Weights of a small GPT-style language model, trained from scratch on English Wikipedia: tied embeddings.
Each number is 128 + 32 x the weight over the matrix's rms, rounded and kept within 0 to 255. Layers, rows and columns count from 0. Numbers have three digits each.

# layer 9 attention value, 96x96, rms 0.12, rows 80-95, columns 0-95
065117075115169097110122141096106104090139031111158202197174148050212129192099123211113105107130100085106158097102019172115115128165170237110120170132165131166137173188110141078105128136063097167113149078105045128172125189103173109133092133114174133162095115177121083121128166126131075153
163121117192088097174021165151111138173175063049121167208043215108142136096133191094108178113045137138114135155194144192178209168048148139129086144128075152146052102148107120189105084072122145173144049168125126103143073148000127149228075088108114180127143149048081133120107147089104203108
232114134203164174240103157153200181183091147077125074124071255071112202006072139079057067084069158162097118136098127060136067134155110208174098170142154122081156171149090131121186165098100125187168137085173120107126071161153179109141128082182123104128132173077101202095175107134127045104
102121170117237102173162106141180072139159061077120131084090019218132179152134136219113077112119109168071049172072145090076134144132190183157148146132174141177176111203029108118120078145131116177205095080182125167118117193043063126100128138118078149094099128215182098165147150090143082099
120128152135137109098177079193063091181127109125097089126168091153172130202120137145149134167103188140039081166121085090061133023068201079082198120119135072138151073162086171173113142175155093158118105163149134081052163140107116159139106132067124176148154175110168057153134123098191098140
127125045056103122201120144053186091090177147123177182123177111129117169117117189164152192141162143123137089162157000160108157085181028132094116156060146078072095114110178101105162099062089157232045179137100127092182201076129105086158177135145073127110137147124035115136192071165120117131
147140173147057117191155150168186120086174195118135154156115153159083149154132181113092146156178080124093153045103082098152117094185105169165143107119103035206117145165105128102143145152158145230122105083177117139139210057124078083008103130091096079078098118134162178107104059066124157076
036119104089045109117065142150111099121127147142124126191126041114106120239165118057117191170141111138192199052149088192135186044124073093151071164102153121199061159159187094132120154176040081159195070126158219159056206181115041153167059156153075143108096148087085108106053137102190144106
131111161163100204081133100169199122166076149104132065109215066086155207117103164099019082085110162134079103128192165115146114165071136155218085124145243171123155146112064115052135132090118070063152106087184242087156080135211164130081061044074088139065138161147073145082157181231126154120
092160097122125136072100149163181072112162119168215176151146189196119123052197025081079204234211094211159002196168160153080156134074132150143186120212080076143067052041129079172206156168195098124136101105140088030069158095088170025090070179115128127166074081107116037115138105115170132198
069142074165112053094130121166169114149024133056095165141218076133106157097143063170132120068026094135218130240255120148176085195129124124118167131045125182159063141173255141140050090146084178148166124159140136173254078134139027141155167138103154094131147188168052089141058109118151158129
067072144113141097137042127143111100125028114100082139056069125179182149163180162122151146133109131120193029196185136209132039185153082091086125054093119093093081114193243090098201231151079216158219185168140170096114152080082124144109220201145125108088130079172209164133164029080119164097
077179083051031063140204140077147076090168074207109224255126167123181135068133129180199189185147077107206080135108109218167212103067139175120095113120148114097194133155149124083094158122122111053051221113101076088055104160234096162112086149068139097096129099143074208132127116172081228107
111143118112173116221162092115106127179132103093079081101097133125193130121187234181122140131136202114065066183133068158171106099123126111040188101075108075126104081166137178140145056088148144199127181130114080164115165195140126167102171191118118106109189084109069146110180045138063071104
011147109117083018116127175199111112028124092114143119113118153111084153202151086138071110157114076074128174033183065090111093108159122180067150187142111093214106168097121168169111092152106068244187134165105136246095148150076075080111170125112217152139087204098167147076086126113188144217
103112197142103121126132130116157177075192135098068160115115084103136124140079183168133111139143113179150132040243056191085171144112134181127093067121116129117203143111075127108076063120127152146122106045138131134129103078105208114164142101036062118127139156212111157142175205134127217134
# layer 9 attention output (transposed), 96x96, rms 0.11, rows 80-95, columns 0-95
135093126106114101117117167091084178240052135122209135166093141119172107093125155139109140065112194192106058172081087202069047139138112134115162089189138148074188122150154105103068163106140168136098096146103101181146103092117168147152072213107152173156170099126101079171107208191082119069
151118127165077207149132130158075155132182213079099167147080059050161098107190093140233150025030106080056118103044137104133132139160056118193139173132133161163133079128100120073118159119119093215146107138089138091194173106144155084181127099133206128029172124105120171118077161192216206059
157184052168155104123139118161161126037078215079137148142134082141147146092050096131088122066086067102077125145165184128124229119159140028135113216154195080122150200106165185106095156075165130192150089204203178172140077100166189144181104126159000074069090170118092105166094081104051182136
180160082077138072122175173104208097116143114158132123155155149118027204095136104197145129129095146121171075109142144177032102127095153155149095168045086125108153071181170106150077137179119172122154096178080160129154117130112045018144051185102087119142114139185130033193056234191127132162
211076187117187112124135095100099119172220032126115136112133155142114123086193159102172144162107188126189112051149120076086105140097068137135139077104157085231089063147147114123100135114128166103102173111098147203102135099147016118133063091123085151106125171141128081101153162215186133201
110164124205098138150136170113072127137082115148108132126135128078060123145095143125090123112143139250141108096141163145156104145107007093039154152113137145116106152066127161127201133101255063190114166114108160088115180182130069100093151158199111140147124093090097101152201049156080186065
150131186122120135166151054140157123080117141174141063171134164050094168115067172153087151108168134118138071149187107130058130185126105153065133165073201207126129156071201176200097105148183093200118057091129127108094143140139093130132106061105098064160133080152123131120143083113177148106
100141184130127217146062112163000143160153068119101099192080148136127130115128112238154162078158176061174055157158104124132061138152018139111162165127056166148145114142143084158134227196056054105152090061113175113131147110181094160131126107120255150210144049092094136127150062101171137113
134073077097102057143074151164127078102080208155116108142140116191106152122100085152107174094088164095178090120166059111129179133118233046157099191111023031143184151071126152128122176172090118135176090128250128169152093124102173106192117181072116148094109142193124105109211063112127170235
203139089152129052154159135116148163159186137187101079127146119182174066087112104134077172154175148176071063050177194183093097091084020180066079109141165208188146104106106146133215138209121114058100091121164138197163196175092119061135181000099147189045111153144083176143113108082199036024
073162071206087187123098181164088170222040129106092129156099070245068123166106130160205116076116087084255211168151090096144130096169139096081186047050126064133118141099115078100207161214110141091129161074128177000145115108063148147076147136177140159092145081131122105139148228160136130130
124206119131113195116101103180078084106031180105089111118156168174155096196088099191187135216080156177121184119106165124085116137175072145063125109052167169190058108143104052161156081170134141134152192182077165014143087104093127033068197142164075118212120125188127104062118161079171136083
086111201115059081133099147118214099212107139131147111131128098094255105138107157143083159123082168163133188126052107133194051153194106173071044034178055133070106160145031125143091102139243122150095146102175079118133151146111070146081149048151255164110159083134079140151123078163103220140
145140116153115163116192093124170097194076098130109162089185143110112111129128147095152110144105097181112154122117109069113114156137060111096138099093144168190079096096141144107045068091202155200094171177059187133124118153143026099113123170184065143138102135130109156060082128246125246141
105112200131144123118081121142064192157130073099166088224100084157004134051150114128142203064172128075129131184177082170095116122172060140071199144146203218159151152084139106174121168126102154149118044129051118194072094126133132194118107117068167111171153099110092144099118217155166064105
090118168127099090174092164130158130089164156167078119119102116045083140159183145120113199143047192194135152111116079114161104147172185112142167107062041153047117167079127117120144129105150159180176109144105082116088181092112183056139071167020115104156136079187182116131148077189216149163
# layer 9 MLP up, 384x96, rms 0.148, rows 0-56, columns 0-95
081142139129151057073069067140213173133110144119110156096088118118129119137080127158088187196151107115193137199131138147094112160101117160034130142180099128116139141190115104122162185111058119035141125159187150161118166137148123126194109125125087115148119095132122086114141148134102105127
118181068141103092080135150137171199124126144079096173124179143147153086106148161149107152161106110064182084079089182115125085155161160091096120135190117114111059217157093099157118148109102095073105172134116167084125121124098151142212136105139122114166120116149145080080130124137147143130
154141096118124110092164134192147120143179136117153148112172161104143123165117118115138083132169137089103105131123131102170136102067147065133179145168044124125148147059129153117149162154149100126093116106093091060104130071138125155105124192075130215181155147103110072098191138085125118092
126154200136147072110158117178179140172114137027095174069147120100072154137108105124151128122084097131124106128142141149113139109164142087138126127118114181138108189058177107102184074112141176125113119113115120134135154152117125179150072060092112151095147184114054160101137136082129171215
083125159177183101097135156144173142120138155098131214134138112143075139142138112158112147185145152105177152164076137136084107147129134136087123121151112099154084180166091098122139041103151108089155149137090170122087146135169154115139153101058138146103146147095105087099105137092166121169
074158220211133054181187134096149137128132141170090134106128080167105122197065157100145125116071154127183105140181115095084111113128140112089185115113109120109137123148146132089128078094137117082078168143160113125173114109185124215147083105095064172136140142127169112120092085152152061075
095173154170137149112163113121099126168222175099120097151108051059122090123070085110169114100141101112065136129108136109129118150179130087131141220161128067062165157208143139127201124107191187153149132130130078012125104101156094176201132146132135133197132201080202055123154121061112119092
115107155158115129087113146156082128138079147134075120115104090177144115125144127141184133133090083138166148145181157171135087171105168115102110090142118112153142159143163151125109108103113139151182142108124132137168164127113112148093145136081126134134104153139151140098124117098146172134
144153177175164133125141108145159182174163225032031189149091079118087101122071168126074191164171071127174167122134106167138150145118152086109167130119070175105074193090081091126160084122117129165135034149199129115151144132118084147113139072116044112156131185100138167095148201126124094169
152129175113098156093075116132135149101094130121165191146117150116115158199141114141142152137156146156132101140100116144101125121131166148168185108127134117160065088138104113078137125081105153122150135102122152129109124140132129114130176117122124164099124132112113122112153118148121133169
070146155137191159118156182136167124163107173113078119093084155134075157140099148115107154133175143142036141140079116160105134125114137147129140144188145074173176132171078091096119107146090119107157105135146112113098105127211130114155142120118156106119116127088073119067123159142136157143
177128229192108127078146158106175071142171123075133151135178061123149089140089142101191103149155116088135096140163167141142149084114181163123146143134150113190082119091085108067137038124145111145118152058131148107143118081155131119047152114115089118199138119151165123124179092143101133107
135126170176138133138101076131120043138086132136101140112147159160129092167106127115108196107127114125112117157095157180079129158114140161153129127110096096135055119191099127051123114153083168139137132114080126158136162114194193141126113123137086177161162146142105110138143152128136144155
114192086149137111092122166160126071163142137115109080155100145080131072149107111155103160118125111112068129115164172166142089131058139058112097164110143125148065229166163127103122147130050123173153149123225113166200082145220147205153198109052141143161103173097146176100089177161141157081
179140177144138096150141189098125137117147141101152098153077106080084078152133076111160171155101018093134114126107102127124138137102118083091134177167136142141177143144125136101169196104148107122134159095208085066191118106119113154137175095100066155126101117100127165143151132085066106111
101163175207151064170102125072114148175181173113101111143086177173097109108089107198178147108054055095169144071057107103130129097155126111159125155194137185171131130160097104112160066071173132103093121126079125112113149084109126184127080144167102138129115140148143144105127096099117176120
146132089156132102092145132123105114180142131105150193120116106072164114156085099107120129135116116133177154097160099155124103123065176136109141138186142165152139128094112139118109170092132092089130126124146134073091104082144164107122112091116137208145168153095086150097121208155122145180
156157109118211110099207128094074072156172135142120176098173137108112051108144027123131143146104045123151116097136132102144144124123149048112155165184130093070130211090106145108144213126141160149149146157115143081121182065184115098147147102128103135153157147114098131089197143074109126114
117112189150143118095142128146114114132168171147116156048112106079116100133132190145191102115137153098132144146117129065090060150047155134083191116130126072095115136089110133100179101062170130114144163106140129153118130109154109095146145095122084144174164192136176107111120148168136163143
088148177180182140100089140116138125156132149114100133106102090148120104111125116131141148144124165133121164146105174132101140135104112106116128125125129108144141135138132056089067132141150173106120152096132149116121112088150149144113118150160099121134107105169170097152110101101123104107
159143112122135102108123113152109163148197150050151155083066100055118060108146140159131182137039150169133076114116128129125109195062144126156130191188082152175084112139147099110169187133115199173130105146157152111160114124094126202185102169104136150093143139101178098113194106034111165028
111130170106116125142110134135084097087175141138160145168081087150144168147096096144203199135104167144151071171123098150095168115091125116111164109137137154145158114142090132110152129089145103125095190126142069130167133114131130095101100104080075113154135157132110111123142143133029152145
112165131145110126143113132095111097166116112157112120113099154076145077192095105165134142165114117131170097151227172176126159084094086091108146187159088113095095128105141107139073168090126126137128162171087066131105141125151132162152125142111122157099169160129160141098126090037126146121
076103152164179136112181119085105160156118119136174174104147100138067087150094057170128109140102099147125103155126124120124090169069147155104243115171113071152135099098148136127120098198137161164131122170137083141152146141093127117123144121168157124149142123146149099074113223124125102126
121152129134093152092141109161154112144164136121138111177180130095137143122097069120132120128107133177116059111177141104071161132113132124138145136147187094118098147098122105107156133137130107094092127153192114071165132116149121121116105169122124143137151180124132110109140149135136161129
158133203155147148142167107159124114110156183121115169113110138163057086122090128134168154146161122123103129147109169088100118135126134123165159123116113144117120140135109127122131082106146128187109146061151119150166176122142107101126159128102097111121098155140201090130120114115108127090
113143151148128108100156098094158141105160133064118132139090067042160075141110077056131193125100058083140149141069168153115142106101142123107124149144158168121080167156101079102198153071133132143196145120166147166130187185098099131133169088103162180110157140129123140101194129108105102142
131115161151157126115125133110138157157155119126123120088104129136152093130122127105165138166157138157130113113155145130126116110097144086109139105169100108105151109070120152140197104090177134077123149122125122126117176108153177114102121130108081127172163173098159155121187099112133106156
038170129109190097155126100108094159162117179070099195110093173136169100109175134135136109125100102077084085229085129111092120157127134141086142133123069139149130124152095111098180121099134151091107123106154093146162104176096133133179122115114163142156117120105154089135175150078062130116
082163090209166109106198129092126116131108148125171075100144120092157152149132169182176113193102153067126110184147074123055105183130101050146080119175120165103155143186119119153146106153168107064170179134140124095043110139142084137143122064143073148120178154035118114103152174153138099068
128126116139111154145119143074167133122170168132175130140139148099119104115099126175145121121145137132141105127121135147142158127124153096161112174124092129134087146127118105096114118132146125058089177109094134109125152108130161133145106111146082127139155088176137179122156185123119190078
079179193187122187122169169080157120094171115107123157186115043150133099158110082163191090114090078138066125188105170158094148106110126129069181196155026121080127128106116138104126122140140127144121145121118107116166131101123076199093146075144103135123116165084108081144149148058125103130
070115130146119187084174181134125108123164134115103186108134076121100125132086115191161145132118135147177054112120178134170111154056114164156207169167126155138138114168052129126081171125088084123171185086104080123142147145118135119128168129110160141149106118098156110111138113026116156170
133111119168122182086108191144147114141131129120139129061138068108082130142095107162120110117085193092139128139142189077107086121097168121155148131174159106148128160146123079108113156091110162119093141114116110176130139113129145111138085142121129138112114143127176132077178208120158124098
092172109155154147107087112073109124116135169106140156117130121061119131210132165078141103145118186132118099239117186146110051124179148152138115126092095094117079157159078155142148113114137145088071179104127139140142163177117060190064081085142055181150178125171162159092127081116104145122
101158205141138118079114134086140095106110143155062145118147109181112084125093059107094134138093114134134127165082136096045123198122161143162174132138081130148164175148174133034128178170156135150189116159142149099112141114133134118154176114057046144133111112149128086145108147114105112139
096145139146105121132140147076106132150096144114082125101115180089135111196119083163128082114136138089134172133057156140093110206133163126071132112166103053137116118144110144062112158142184156120218216123124188110145124169129124112176157078075103100140139085137123126138144137155111110134
061152160197106166114141118084137089187152112005193106136188105116095177128123087091177151158144178102107166134145112105106141143131141126150145152151105122091120125107131053134188076128115098134117151080137136112144115149178155089070156084155101182186129140168130128070152140096103117120
127134131152186163161127169125101092112108161096137151129133151132062093153130099135114143137174172130123110117171173190099127107109112114137083138160144116169137106143092078096141136097116165141072125187127121133115131085106114133155187150069064104179107220139149109107179176114089121095
137112161131113182106103112107145135120130092139135144160109119147116117095158140145164099108116143130125143115095099143135123151131142159096159093083138125118129105108096138131160088131192154161130158098123096082125176116132124104102133151123115118114153130080174099171135136173160141099
088119140171137128138094102068112154094090163158149145111145153134135142166161159143139131154075144136121125157096092133085138198102099067167087107127106074156134115174110148097134109175133108110131136133097154124091128159115147134127168119110147144154167145142128095111112133162126119147
124138140176183118152164094076177090089148128130193146127123109120081117175090034178113134111159090094151098139188173155136177099093184077171147146114098034138060151139107080100150143064119137078165093116144086176144091134121166151117156081129160152105128120162114109120123146098112138142
160099192142166137162133135139130132167076131050099101078055179102135116148096150158122127134091152108135155118081132140106086134119116127181149146166104159137126160125147149102140156108166173135151082124109104145162124133110139177143132105155121113157105130142100148118109111101090106099
114157104100132079118231084112135087203158205079127206106119087012106134138078122129160097090100120134130123149168115094173107105108162059103135164143130127176119182085155117134113138099164153120115123122187092129110104129154065172145081119123099133118154115150107143121182115151149194138
112140150138120152102110153142126081160133167133155152106161063097133113171167176130103113121154162116163119102128171157138142157076151062102118140133167146163114150158107074141084117153132071072148106117118174128124119179138106149167096150088145131165133119124096103100103137120160139157
118147152155097129146122164131148139121138142125112137090166167117105137172153105173156167102109145116109072144111199093070093120105094175151130160190125097138125109196118119106108109134104164131159087111148149132085140092093144109096129107070087112131131157132172085088100134154119093132
110106124155153145144139164159115137126156148101139112117090093149080123150157145109145193117122116105122114113113169111151152137097122108147122158139127118169120115145098130161145076122134130166168098094143159161114147095073124162127098099119115180167131135138193119121158164063089150135
079120201169120108141099141066141127155096205083104121137125120052139082147122158076148139136140130072150106152163158130110101154180098130080145196120173150088152201093174074140122096107132192138108120074230102113145122133140068187198121102136138121107119118065215128099076115136132110086
093111140171179145129110101122124125153117115114103166083089119152129075176139096134150151165146152152124139169172118179118129118090115127076191128177137132138066091127127147115134141156102151096137128062131115184104156114127108125162131117110102164139129116119114102121140162119150079176
057076240255209066054135175154248000059255180062043169236145000137065127103001000105239108077062000114055112164059255231000125087147085159057164237136014091077140255218125136107217151000255255122143194015070022000105134079072057242143223071102019201169234255000116000186255105025224062038
152183147149130116134197146123121170121102141108093121102152114111143096144120061124131146142114166093116119154095129129136121150110123109096136115160110147140143138096082096132121146100109144114151087122126158127195118182104143170172157105092156101134115187025170151128157089115109132131
108150117183139061162124085088133089129132137116158102094144133093109074174134095198146133165159150147136082163157124113115058124143114125157108116167128149051091135135163083121127127131124155095104109160130169092101101177100109138112115090134162169144145102116140091123181188094145095122
146125188151113117124142163141054136103157107104131142099109159102115112150116174124172130135117110091118144090146117108087124150146152145111179126127119137114146168110150158141108141126158138133080132155103118137128140096090119119161149110116142159146135172130138096119123153117149137124
046107102159154114091161099107086075195185117134138129126200116122124097155095121060112177122112130137102125094145118135158140205140107090074204154130099119127113211219104142114165155068077178112125152153093122065121135120170086185132137139106097171183124193107136126128174120073078078127
098141115158166114109136185113113161141104114154109133161118135144143085114152111136103136124114142117088120146107104093124111132098112125114180148153086129168118138148105152147113119146152057162117122154131130085149126116087077183165137121121157116167129124159196057097123126165076104089
036126152190094135172193148165167159152107132123092137102210161073102106141124132138194221167143133149131180166107139122102079078126173056077152108127042133126049192095141102134110138158143189122118178129154126091109157183086079115129108089184086168147190123139120121094144138116094148085
141125152142145095130173107109100132133160127129100127129129135176096130151125125132164174159152104114113101142090089109122148150135131100106164109141150119139091119133106130158101091128114134176091090092134139142173154121161106107128124124096131131114125125085149101095151080146113137166
# layer 9 MLP down (transposed), 384x96, rms 0.121, rows 0-55, columns 0-95
204112139186170125092108147122100147111086149141121119075160105156158105126099133111108102149140116128127194058177125149171048114145157149125144162122128143123087109153089173147095142092165130130172187150078096185129116144163096057191096097064105160194173094073146113140101148098104090117
081159085152139128113134107200169210078091084125149165078097108044149107148128160114113140133128131099178112118146182109140096087151102115144149150205137148145106074130141097148169111064136145140121196092145104131131125155092160114147133152182102098089154082183128077128118145113130090146
191130115145086112104134138141159152104136148136101076130162112152091167112103111110117063096119135165105149111131118040120097126163107155163110171150144145096163148178120110120115146181144128137153135138117145145158156083140081121077080150137152136177165136115116099180108090159151091123
138180094145167153090063115096143117145106125092151110209089141134117147128119132118117106093140146126108126091146193143137088171105083188127131115133115095160220164153178141181119176089128165069154022110141135110136177144102141146048132147187136153079060096109155119118149132122097112151
149058184118121111186123085074142150103056109141096113155138131146147145115094087108208156188130052072159134099164130131154129169151112116097147113101156130162125201129119053135151082155113141114151129174048107149128151164121151135157132120098099151122189130133158098075119134072182120130
155152116076100166144076127135138139127111135153130184125101138119164135117160127146129144069164106086118101157094108209114179128097099179121125135146074116151060076066051134130122092138164146159141083108166123182110161164148123143140137115094082117129153158135100107179120172103159101119
137180106162129126129140127188140105104156108120114156136143174153079136122112129116216085083134124147117118086107127096117116061140132182168083183133068097054119131122112075149140130181140151094082178160143151116135086105093095143086138171115146137133107167137128090249119124109250077136
099155117147113148141107136124142138056133140144142083121129136146178143102136123112117112119181129125103169113100099132167130128108085134123142100101152149160144117136161091117144080153157108133124124168143136114100103154100090148151135179141150141070115123141141143113097134128157103172
024172153105042089161148074137053130196184137130148127140112141090124078148100062144145107154130150180134129142156104077082173167078091238125131102095126088124082087052147142118204227117176138140135141178186149176093047230084128151195117146099089075105079152143162144128128128103129123160
133143101126108110143162149106149126146161122135132154138110138090160083086129131114140104080108149096108132149136092117143109123103097114095122093114161120115135157071195124165142119122176115113088164114120101067149130128133096167145138087139127154146092169127208165153154090139147135139
121132141141117122095062064113161152146100157153155082133146173162099196086152191132129113113115095142096125059159158148114119092142149174146091136128136162146145096128128073160128146133090202138151110128126036139135114117141185037097102106132107206114145148072133133135119127127116206157
047168112189087134130124086167115137173160092124171108173079179069106106129111080142130116113131138189148087094152137161134128088187154118096097111140128137127086137168095105184133109068075214103104165088178149163166195116158140095160126164069125088090174082100125150065129162137099117204
114144089101105065154104171100088124128208173146092123125155068070098144062148137150168112158152088105130151123150138117146088098163148132121094163132159130129170161068167143159155086071151134132104138136108109124159110171115080150117115102172175076117118163122196131087118130100168142102
173159128210140114067103064123143168116160123205172162135188157173039173138161098141117178047087122074039165104051178150093096118145128098059120072061169073112098160150134149162149159129105100124113177145151113138130147119130122177091121143103143167137215110186085125129118121100138124118
147102154173125200160141099198118093116104110122128166079147116154106156172140155117156128118100170149130118105131109176144116126158138099133108091206133083141109046133117069161165075164166108127090103143115175061152117106104092079140104115126215099096132146227139073156120123067185143092
099095129113109116078141148133118138096146123156109143093101081114107055114190108088113164091192135120137152176180119082157071136115199154047130109140065139127118155103108116107125189140115194132200094133183144109151182158145120059132128177156139185115074243078095114179094165110132087137
101070091116150088114142100175111131134156149136155148188115122143099115053134140141125107115162149167081146133127117098124108127108105097100090160072058113085142123140171136154144129118126119127140166188129132107098122083111156139113199140149159084155152132156160114155163102135133137169
139163107060086075129130127115164142163086137075135036152136143047095133100074178084197123182117193117153159155104113109156148133159175097117117176145160208099134155087026104094134181133081110160096148193182034213211159052188160097109097141145130142211125137035052185074123110147085132123
068150222207084159130174084052147096088118161141154072138148163117144141070162109113140089162123085161158121122103137158143138177158130162120076128078153104208151124103072075108109143073108133208087139066156137161167116118165175117056148145155176106147059084164137083107108172134134098083
162120142108085109135109153119143126091136121135121139139103123146116144079138123126116084116142121117141132105160096134152137101100140126103132140157124170129139113091116100133135146127126110154130063157120114133129156129164116145128161152099145111097061147135113164255144137146135139141
191174129019216071081141146134112138109042071166147111051091077131158099090140160162162190163122157155124093133121120144138132106130118107080106080175156171071095149126158125124140048149091158154062164152188212129142084126132171132065047109135186110159193089046123171162215171128149086097
183144099111126178130151107133142099213125099129088146075121115094086104108129150117143118117181084071146112097109168169175118130123127160145122149103152111077081140149166123080093130111102124136176151145091144097136149161088194118138135100141114091108159087107167132134135147125134140181
172129116097151150088116173157127166110104130127077064144166091140127155095091077113101129133135133107122138161197157074117125153173107093124185109104094187155154162150118131144159064104116086093153071156157039197121107094098114154112134153116160139125119126135169173156085119132198110127
124154112099115105155112094078132124118161127150134151147137139128138151073174184152155174115146144138143122104072131129125195114144108139158101075135140131088174056126126086143104169132123108127086143193106141137144107191105120117105142110120102113131160112161131154074077100132096146122
088147135089118104112146182159145177095097099128128146115136154125116113126148132134101145135150084136137212122106133118151110119125124156124133145095100140145129177164117145098078130142131138153137187148097124151076128135097152122123102095099117122106128081128075127145147102173175096105
126150106107108132158092127071119089076125154112095092119125118130138104138170131129102118170111129108141144145129127117187105128152119169100135140099139064125132123099161175127150152126127146129123160130162181129077103118110129124165128127094171079124104084184092147144130169182161124123
130036131161079123145108101092130060159131163070132170103155092152164141126140165061158153124095092060155090136137135126146170118170122117108160139160146195137090139142123033098174104160129155154172131118148056148131132144146150102203129082141152105101164118199111161129105092074184165035
119093122104091121137115097140139138089136105134161069138122151084156183094136101148091143098128152110081119161117137099169133132164097167130152129089156136131124156145141125137098167154101136157111132188121136148125129133119119116162147114149089108128143104115073120115124185135124169104
200143148143117130133121184110090068119094126136116075176147186228128128153037131093107108073101077157136166112173149102199147111156132135183172150172168148096125158129111054132188148102049160097069100093090124124124154077145114099096107180105145131104121139136105105160102060180148150174
119187157176097168180112165111149125129097110119112118130084028115124104128159121142176159117164144100136151122147057166134112160116161153151143051195096175043151091101124255101114115144125116130182169113103122180089132135087137125109079137149107076136141131064143128040113163182079092163
143123105100153107103148104133073161108124065121184143139104152134157134081120103153142131122069149125125121135106128149125115095174114128143124081106132162126132126124172178151122095161148085136168116148131171172096122110109124189124144116118124122096103148118129126108120154140149121159
131184173153130128132150141143112127091100077136123124107106162131103162128091070160151128087149136136136111142150091122105152122124147159146127157127133109103117122133123207143126113093138118078108108128132149153131159115112115098113114132121085162108096100142161114255141121099154094172
121173098125152090105143147055082121106105087132114132067091091145166100096106200166083180147133133159147129147153068109104208155118164146124132124121150127107096073104143106108131131094164114135154170147147181189120067174137153115183125117148117099137128115130201075158103137119151113065
108116128150133143134120127176122147090073119142152153116178151122135128130134178131157122064141129122107108151155150012141150131147133137125083083179150126103182147138122162146112117183089107178108112140123131118106071145113133148123115107117144135135110124145112112130090111131189106094
127156118174084087105088085064110110117142149192195072131069118104154129136090111149082095125105131130121152207141192134091149179150137084146149153148154110150091097112171046171091201053076116080127161141127089103104167241099174183086153164115184128165100138132140134108098147141112147147
138129138115123155085090145186110139074129122089118176140142127093102148160163176140089109146138145178138119112116136096132095079150126140100168152129154124120148126160108186116102092136125123114156150127172137096124064071167127116131104134111096188150074095134118137250099074110141148085
158177097094128149120156134138127132120128096119119173129101092074115106139176110138136164155132119155137139152163129090152134098121088163117194150175180088139136169109135093127142137121121107076102084111191149141135088104094118109148086094124156107089096128153152125237074091111168085141
040136174103100030112183152143088129141142111123148137103076138116163086138131144161100132089158087115120102115145111135168159133143104139128097136115173156178077082124178043137186188112135100106121148142141121096195133130092136031150133100151084113094166103180171228095117097222103148172
133080096156154182126113088145157154155153116113129107131103094193101152102151145053132158174088144092128126092132099146116162131172119130099137140116112102098137114133121118082160118161147120133152087136152134163153149099108052062116148150150109109172114148182152138083151133099147195114
115102085169117110128146179114115124138122186133126122112152144096150105168125110121077165134119121113116091147157156106124110139118144097144107181161109127138134163156144122109109177124059114115140123136146139142119115131119121161168140113139128158125127133158078155039144108103091114127
130152144125106095130169158193159112099130115061137195126135127122144133155118141110195117101145173105181109144129121163121135094098113121122129138113173159132095134106125165155118070086149126101133116113166117120131090068134097182128108082133167132128112107084166134083127137135139086116
187126128129056128124074148190122106116165119142119159136110128138146113151114179148072148119112075095081079131149110136144182097107074083218163113209138127136040064154169117185114166127173161088148101151193096151163132149151071080153104151062080129095150096175074189074060145151217105115
111133091121163134123119122166147188076130128131141112172165105078095163146117137119123135140137101124144100130153116143181174093140154058123058147146113142146117092107123128144164125114098161119127106162116142150062107169131147122137093129199158123115103137158101111138095131119095142154
106161152137114103144104172109152132157057157135200139128131104180112100160081151191063087141156103079169114147093138090093126109129110142141161155157200206128206146196127113098122144154141056143195076157120158100096113146091133101121191141101132116128117101063100126121054131129121112100
112096128127129156123127109105150069125121135137142105109161138144166125069168075136132121142156141097124145098134076137138146104136120137148151084124110111069098105110169118111168153048182157139133160144117159119146143141079108128123113131138198120132187153161104125125116161123154086120
129077110131130130136151156113127133113133133091116123157172156134140156114128156124102112104122124129180127146118150108101161128171165098109079116126135058194138104109114074118193160091142101158146070096093153152081068140114152070113158150130117133137111171139157145101108143104179133111
108079129103154164105164095144138160116147101153159102114160130139130140104148087104088124143097152132125154153146128102166210122146089144112086145133150136100139085121087109153097129141098128160147113127108199129116149099100105146132136095119127138108091145181118101171122154141149136127
067146142097169202062139086109142121127144118125094143148179150136127109160096097149091176163151169161109102094100130108096131156141162129175112022128105100155047115180139083127126182130070136039109099126065122090152166148123181064162163164098092218087166178126094119095099237143138145185
170130059064113143127149117132082119162128179150160141110144131081157146139091153103169084109143084134115085151155104116159096090143165139132110148099177156119146054130119196121109102171126121168148115147115079110110147139080162115155107106111167104137169087147120185130101127154092147158
081053162193132130077164117155206091097229143108120152161108093140127147126080066120190063060096046152135148151093207160108141099100111123135147161147078121101084154140127171101151133075153187118106141110090099058156156116119099170106122094119111134155150206076115066255143139125209050093
130154073087165161116078168083112124140105105162120066128113128146135158078107145092128117071129140087134179128202115095164135148155132150078174175131122136070126160120149136115178109149126126097122129121148117166133127106160112072135082145117153095160114131121119128163125161135127128155
097151123135088124085152133149205145114125105100123129101097125169135095141138150097135182074156168138116090120128111137099146192122199126090134142105197130118128122080141098089106125118115088128166131139164187155124080107168152069128173120103143125113133089096139126167165068141148138126
119118051100117109125106082111169148120126139168150093152167127129158188102137137166082154146152128151149180137097154120156103101139117153113068162116121131152121119144111132090116126127105122113142148140164175111098115143150163135089155145148118100082103085110128114188150135139098092125
182079127104063191146099137169129101131115116096175074187085126093181164155094084156156099087114078155136155112129121191106112140036127112142168178072137139145081146155126125147147162119162150122142123189098080087227106098161143124100123095158141145134078128161102115134131092086160131146
136172169084136131155143075119125088109146109122145132132097149129128169134162137140143111121127074145131147132148125138148147120148156138153127076161095136169075067088169063117164098126089161114115133128143090143123118147173140154107118155155112140053146093120128155156101160102079138131
062145156095167117182164129185123145164134064107075094101112126114177080067156127130126155084202132149105164125047148088134148137168106102134125125071134078094126206138094131048114157112116156137092159202111127056162117112103132133092143159187199156112170167159065103142142173053126120176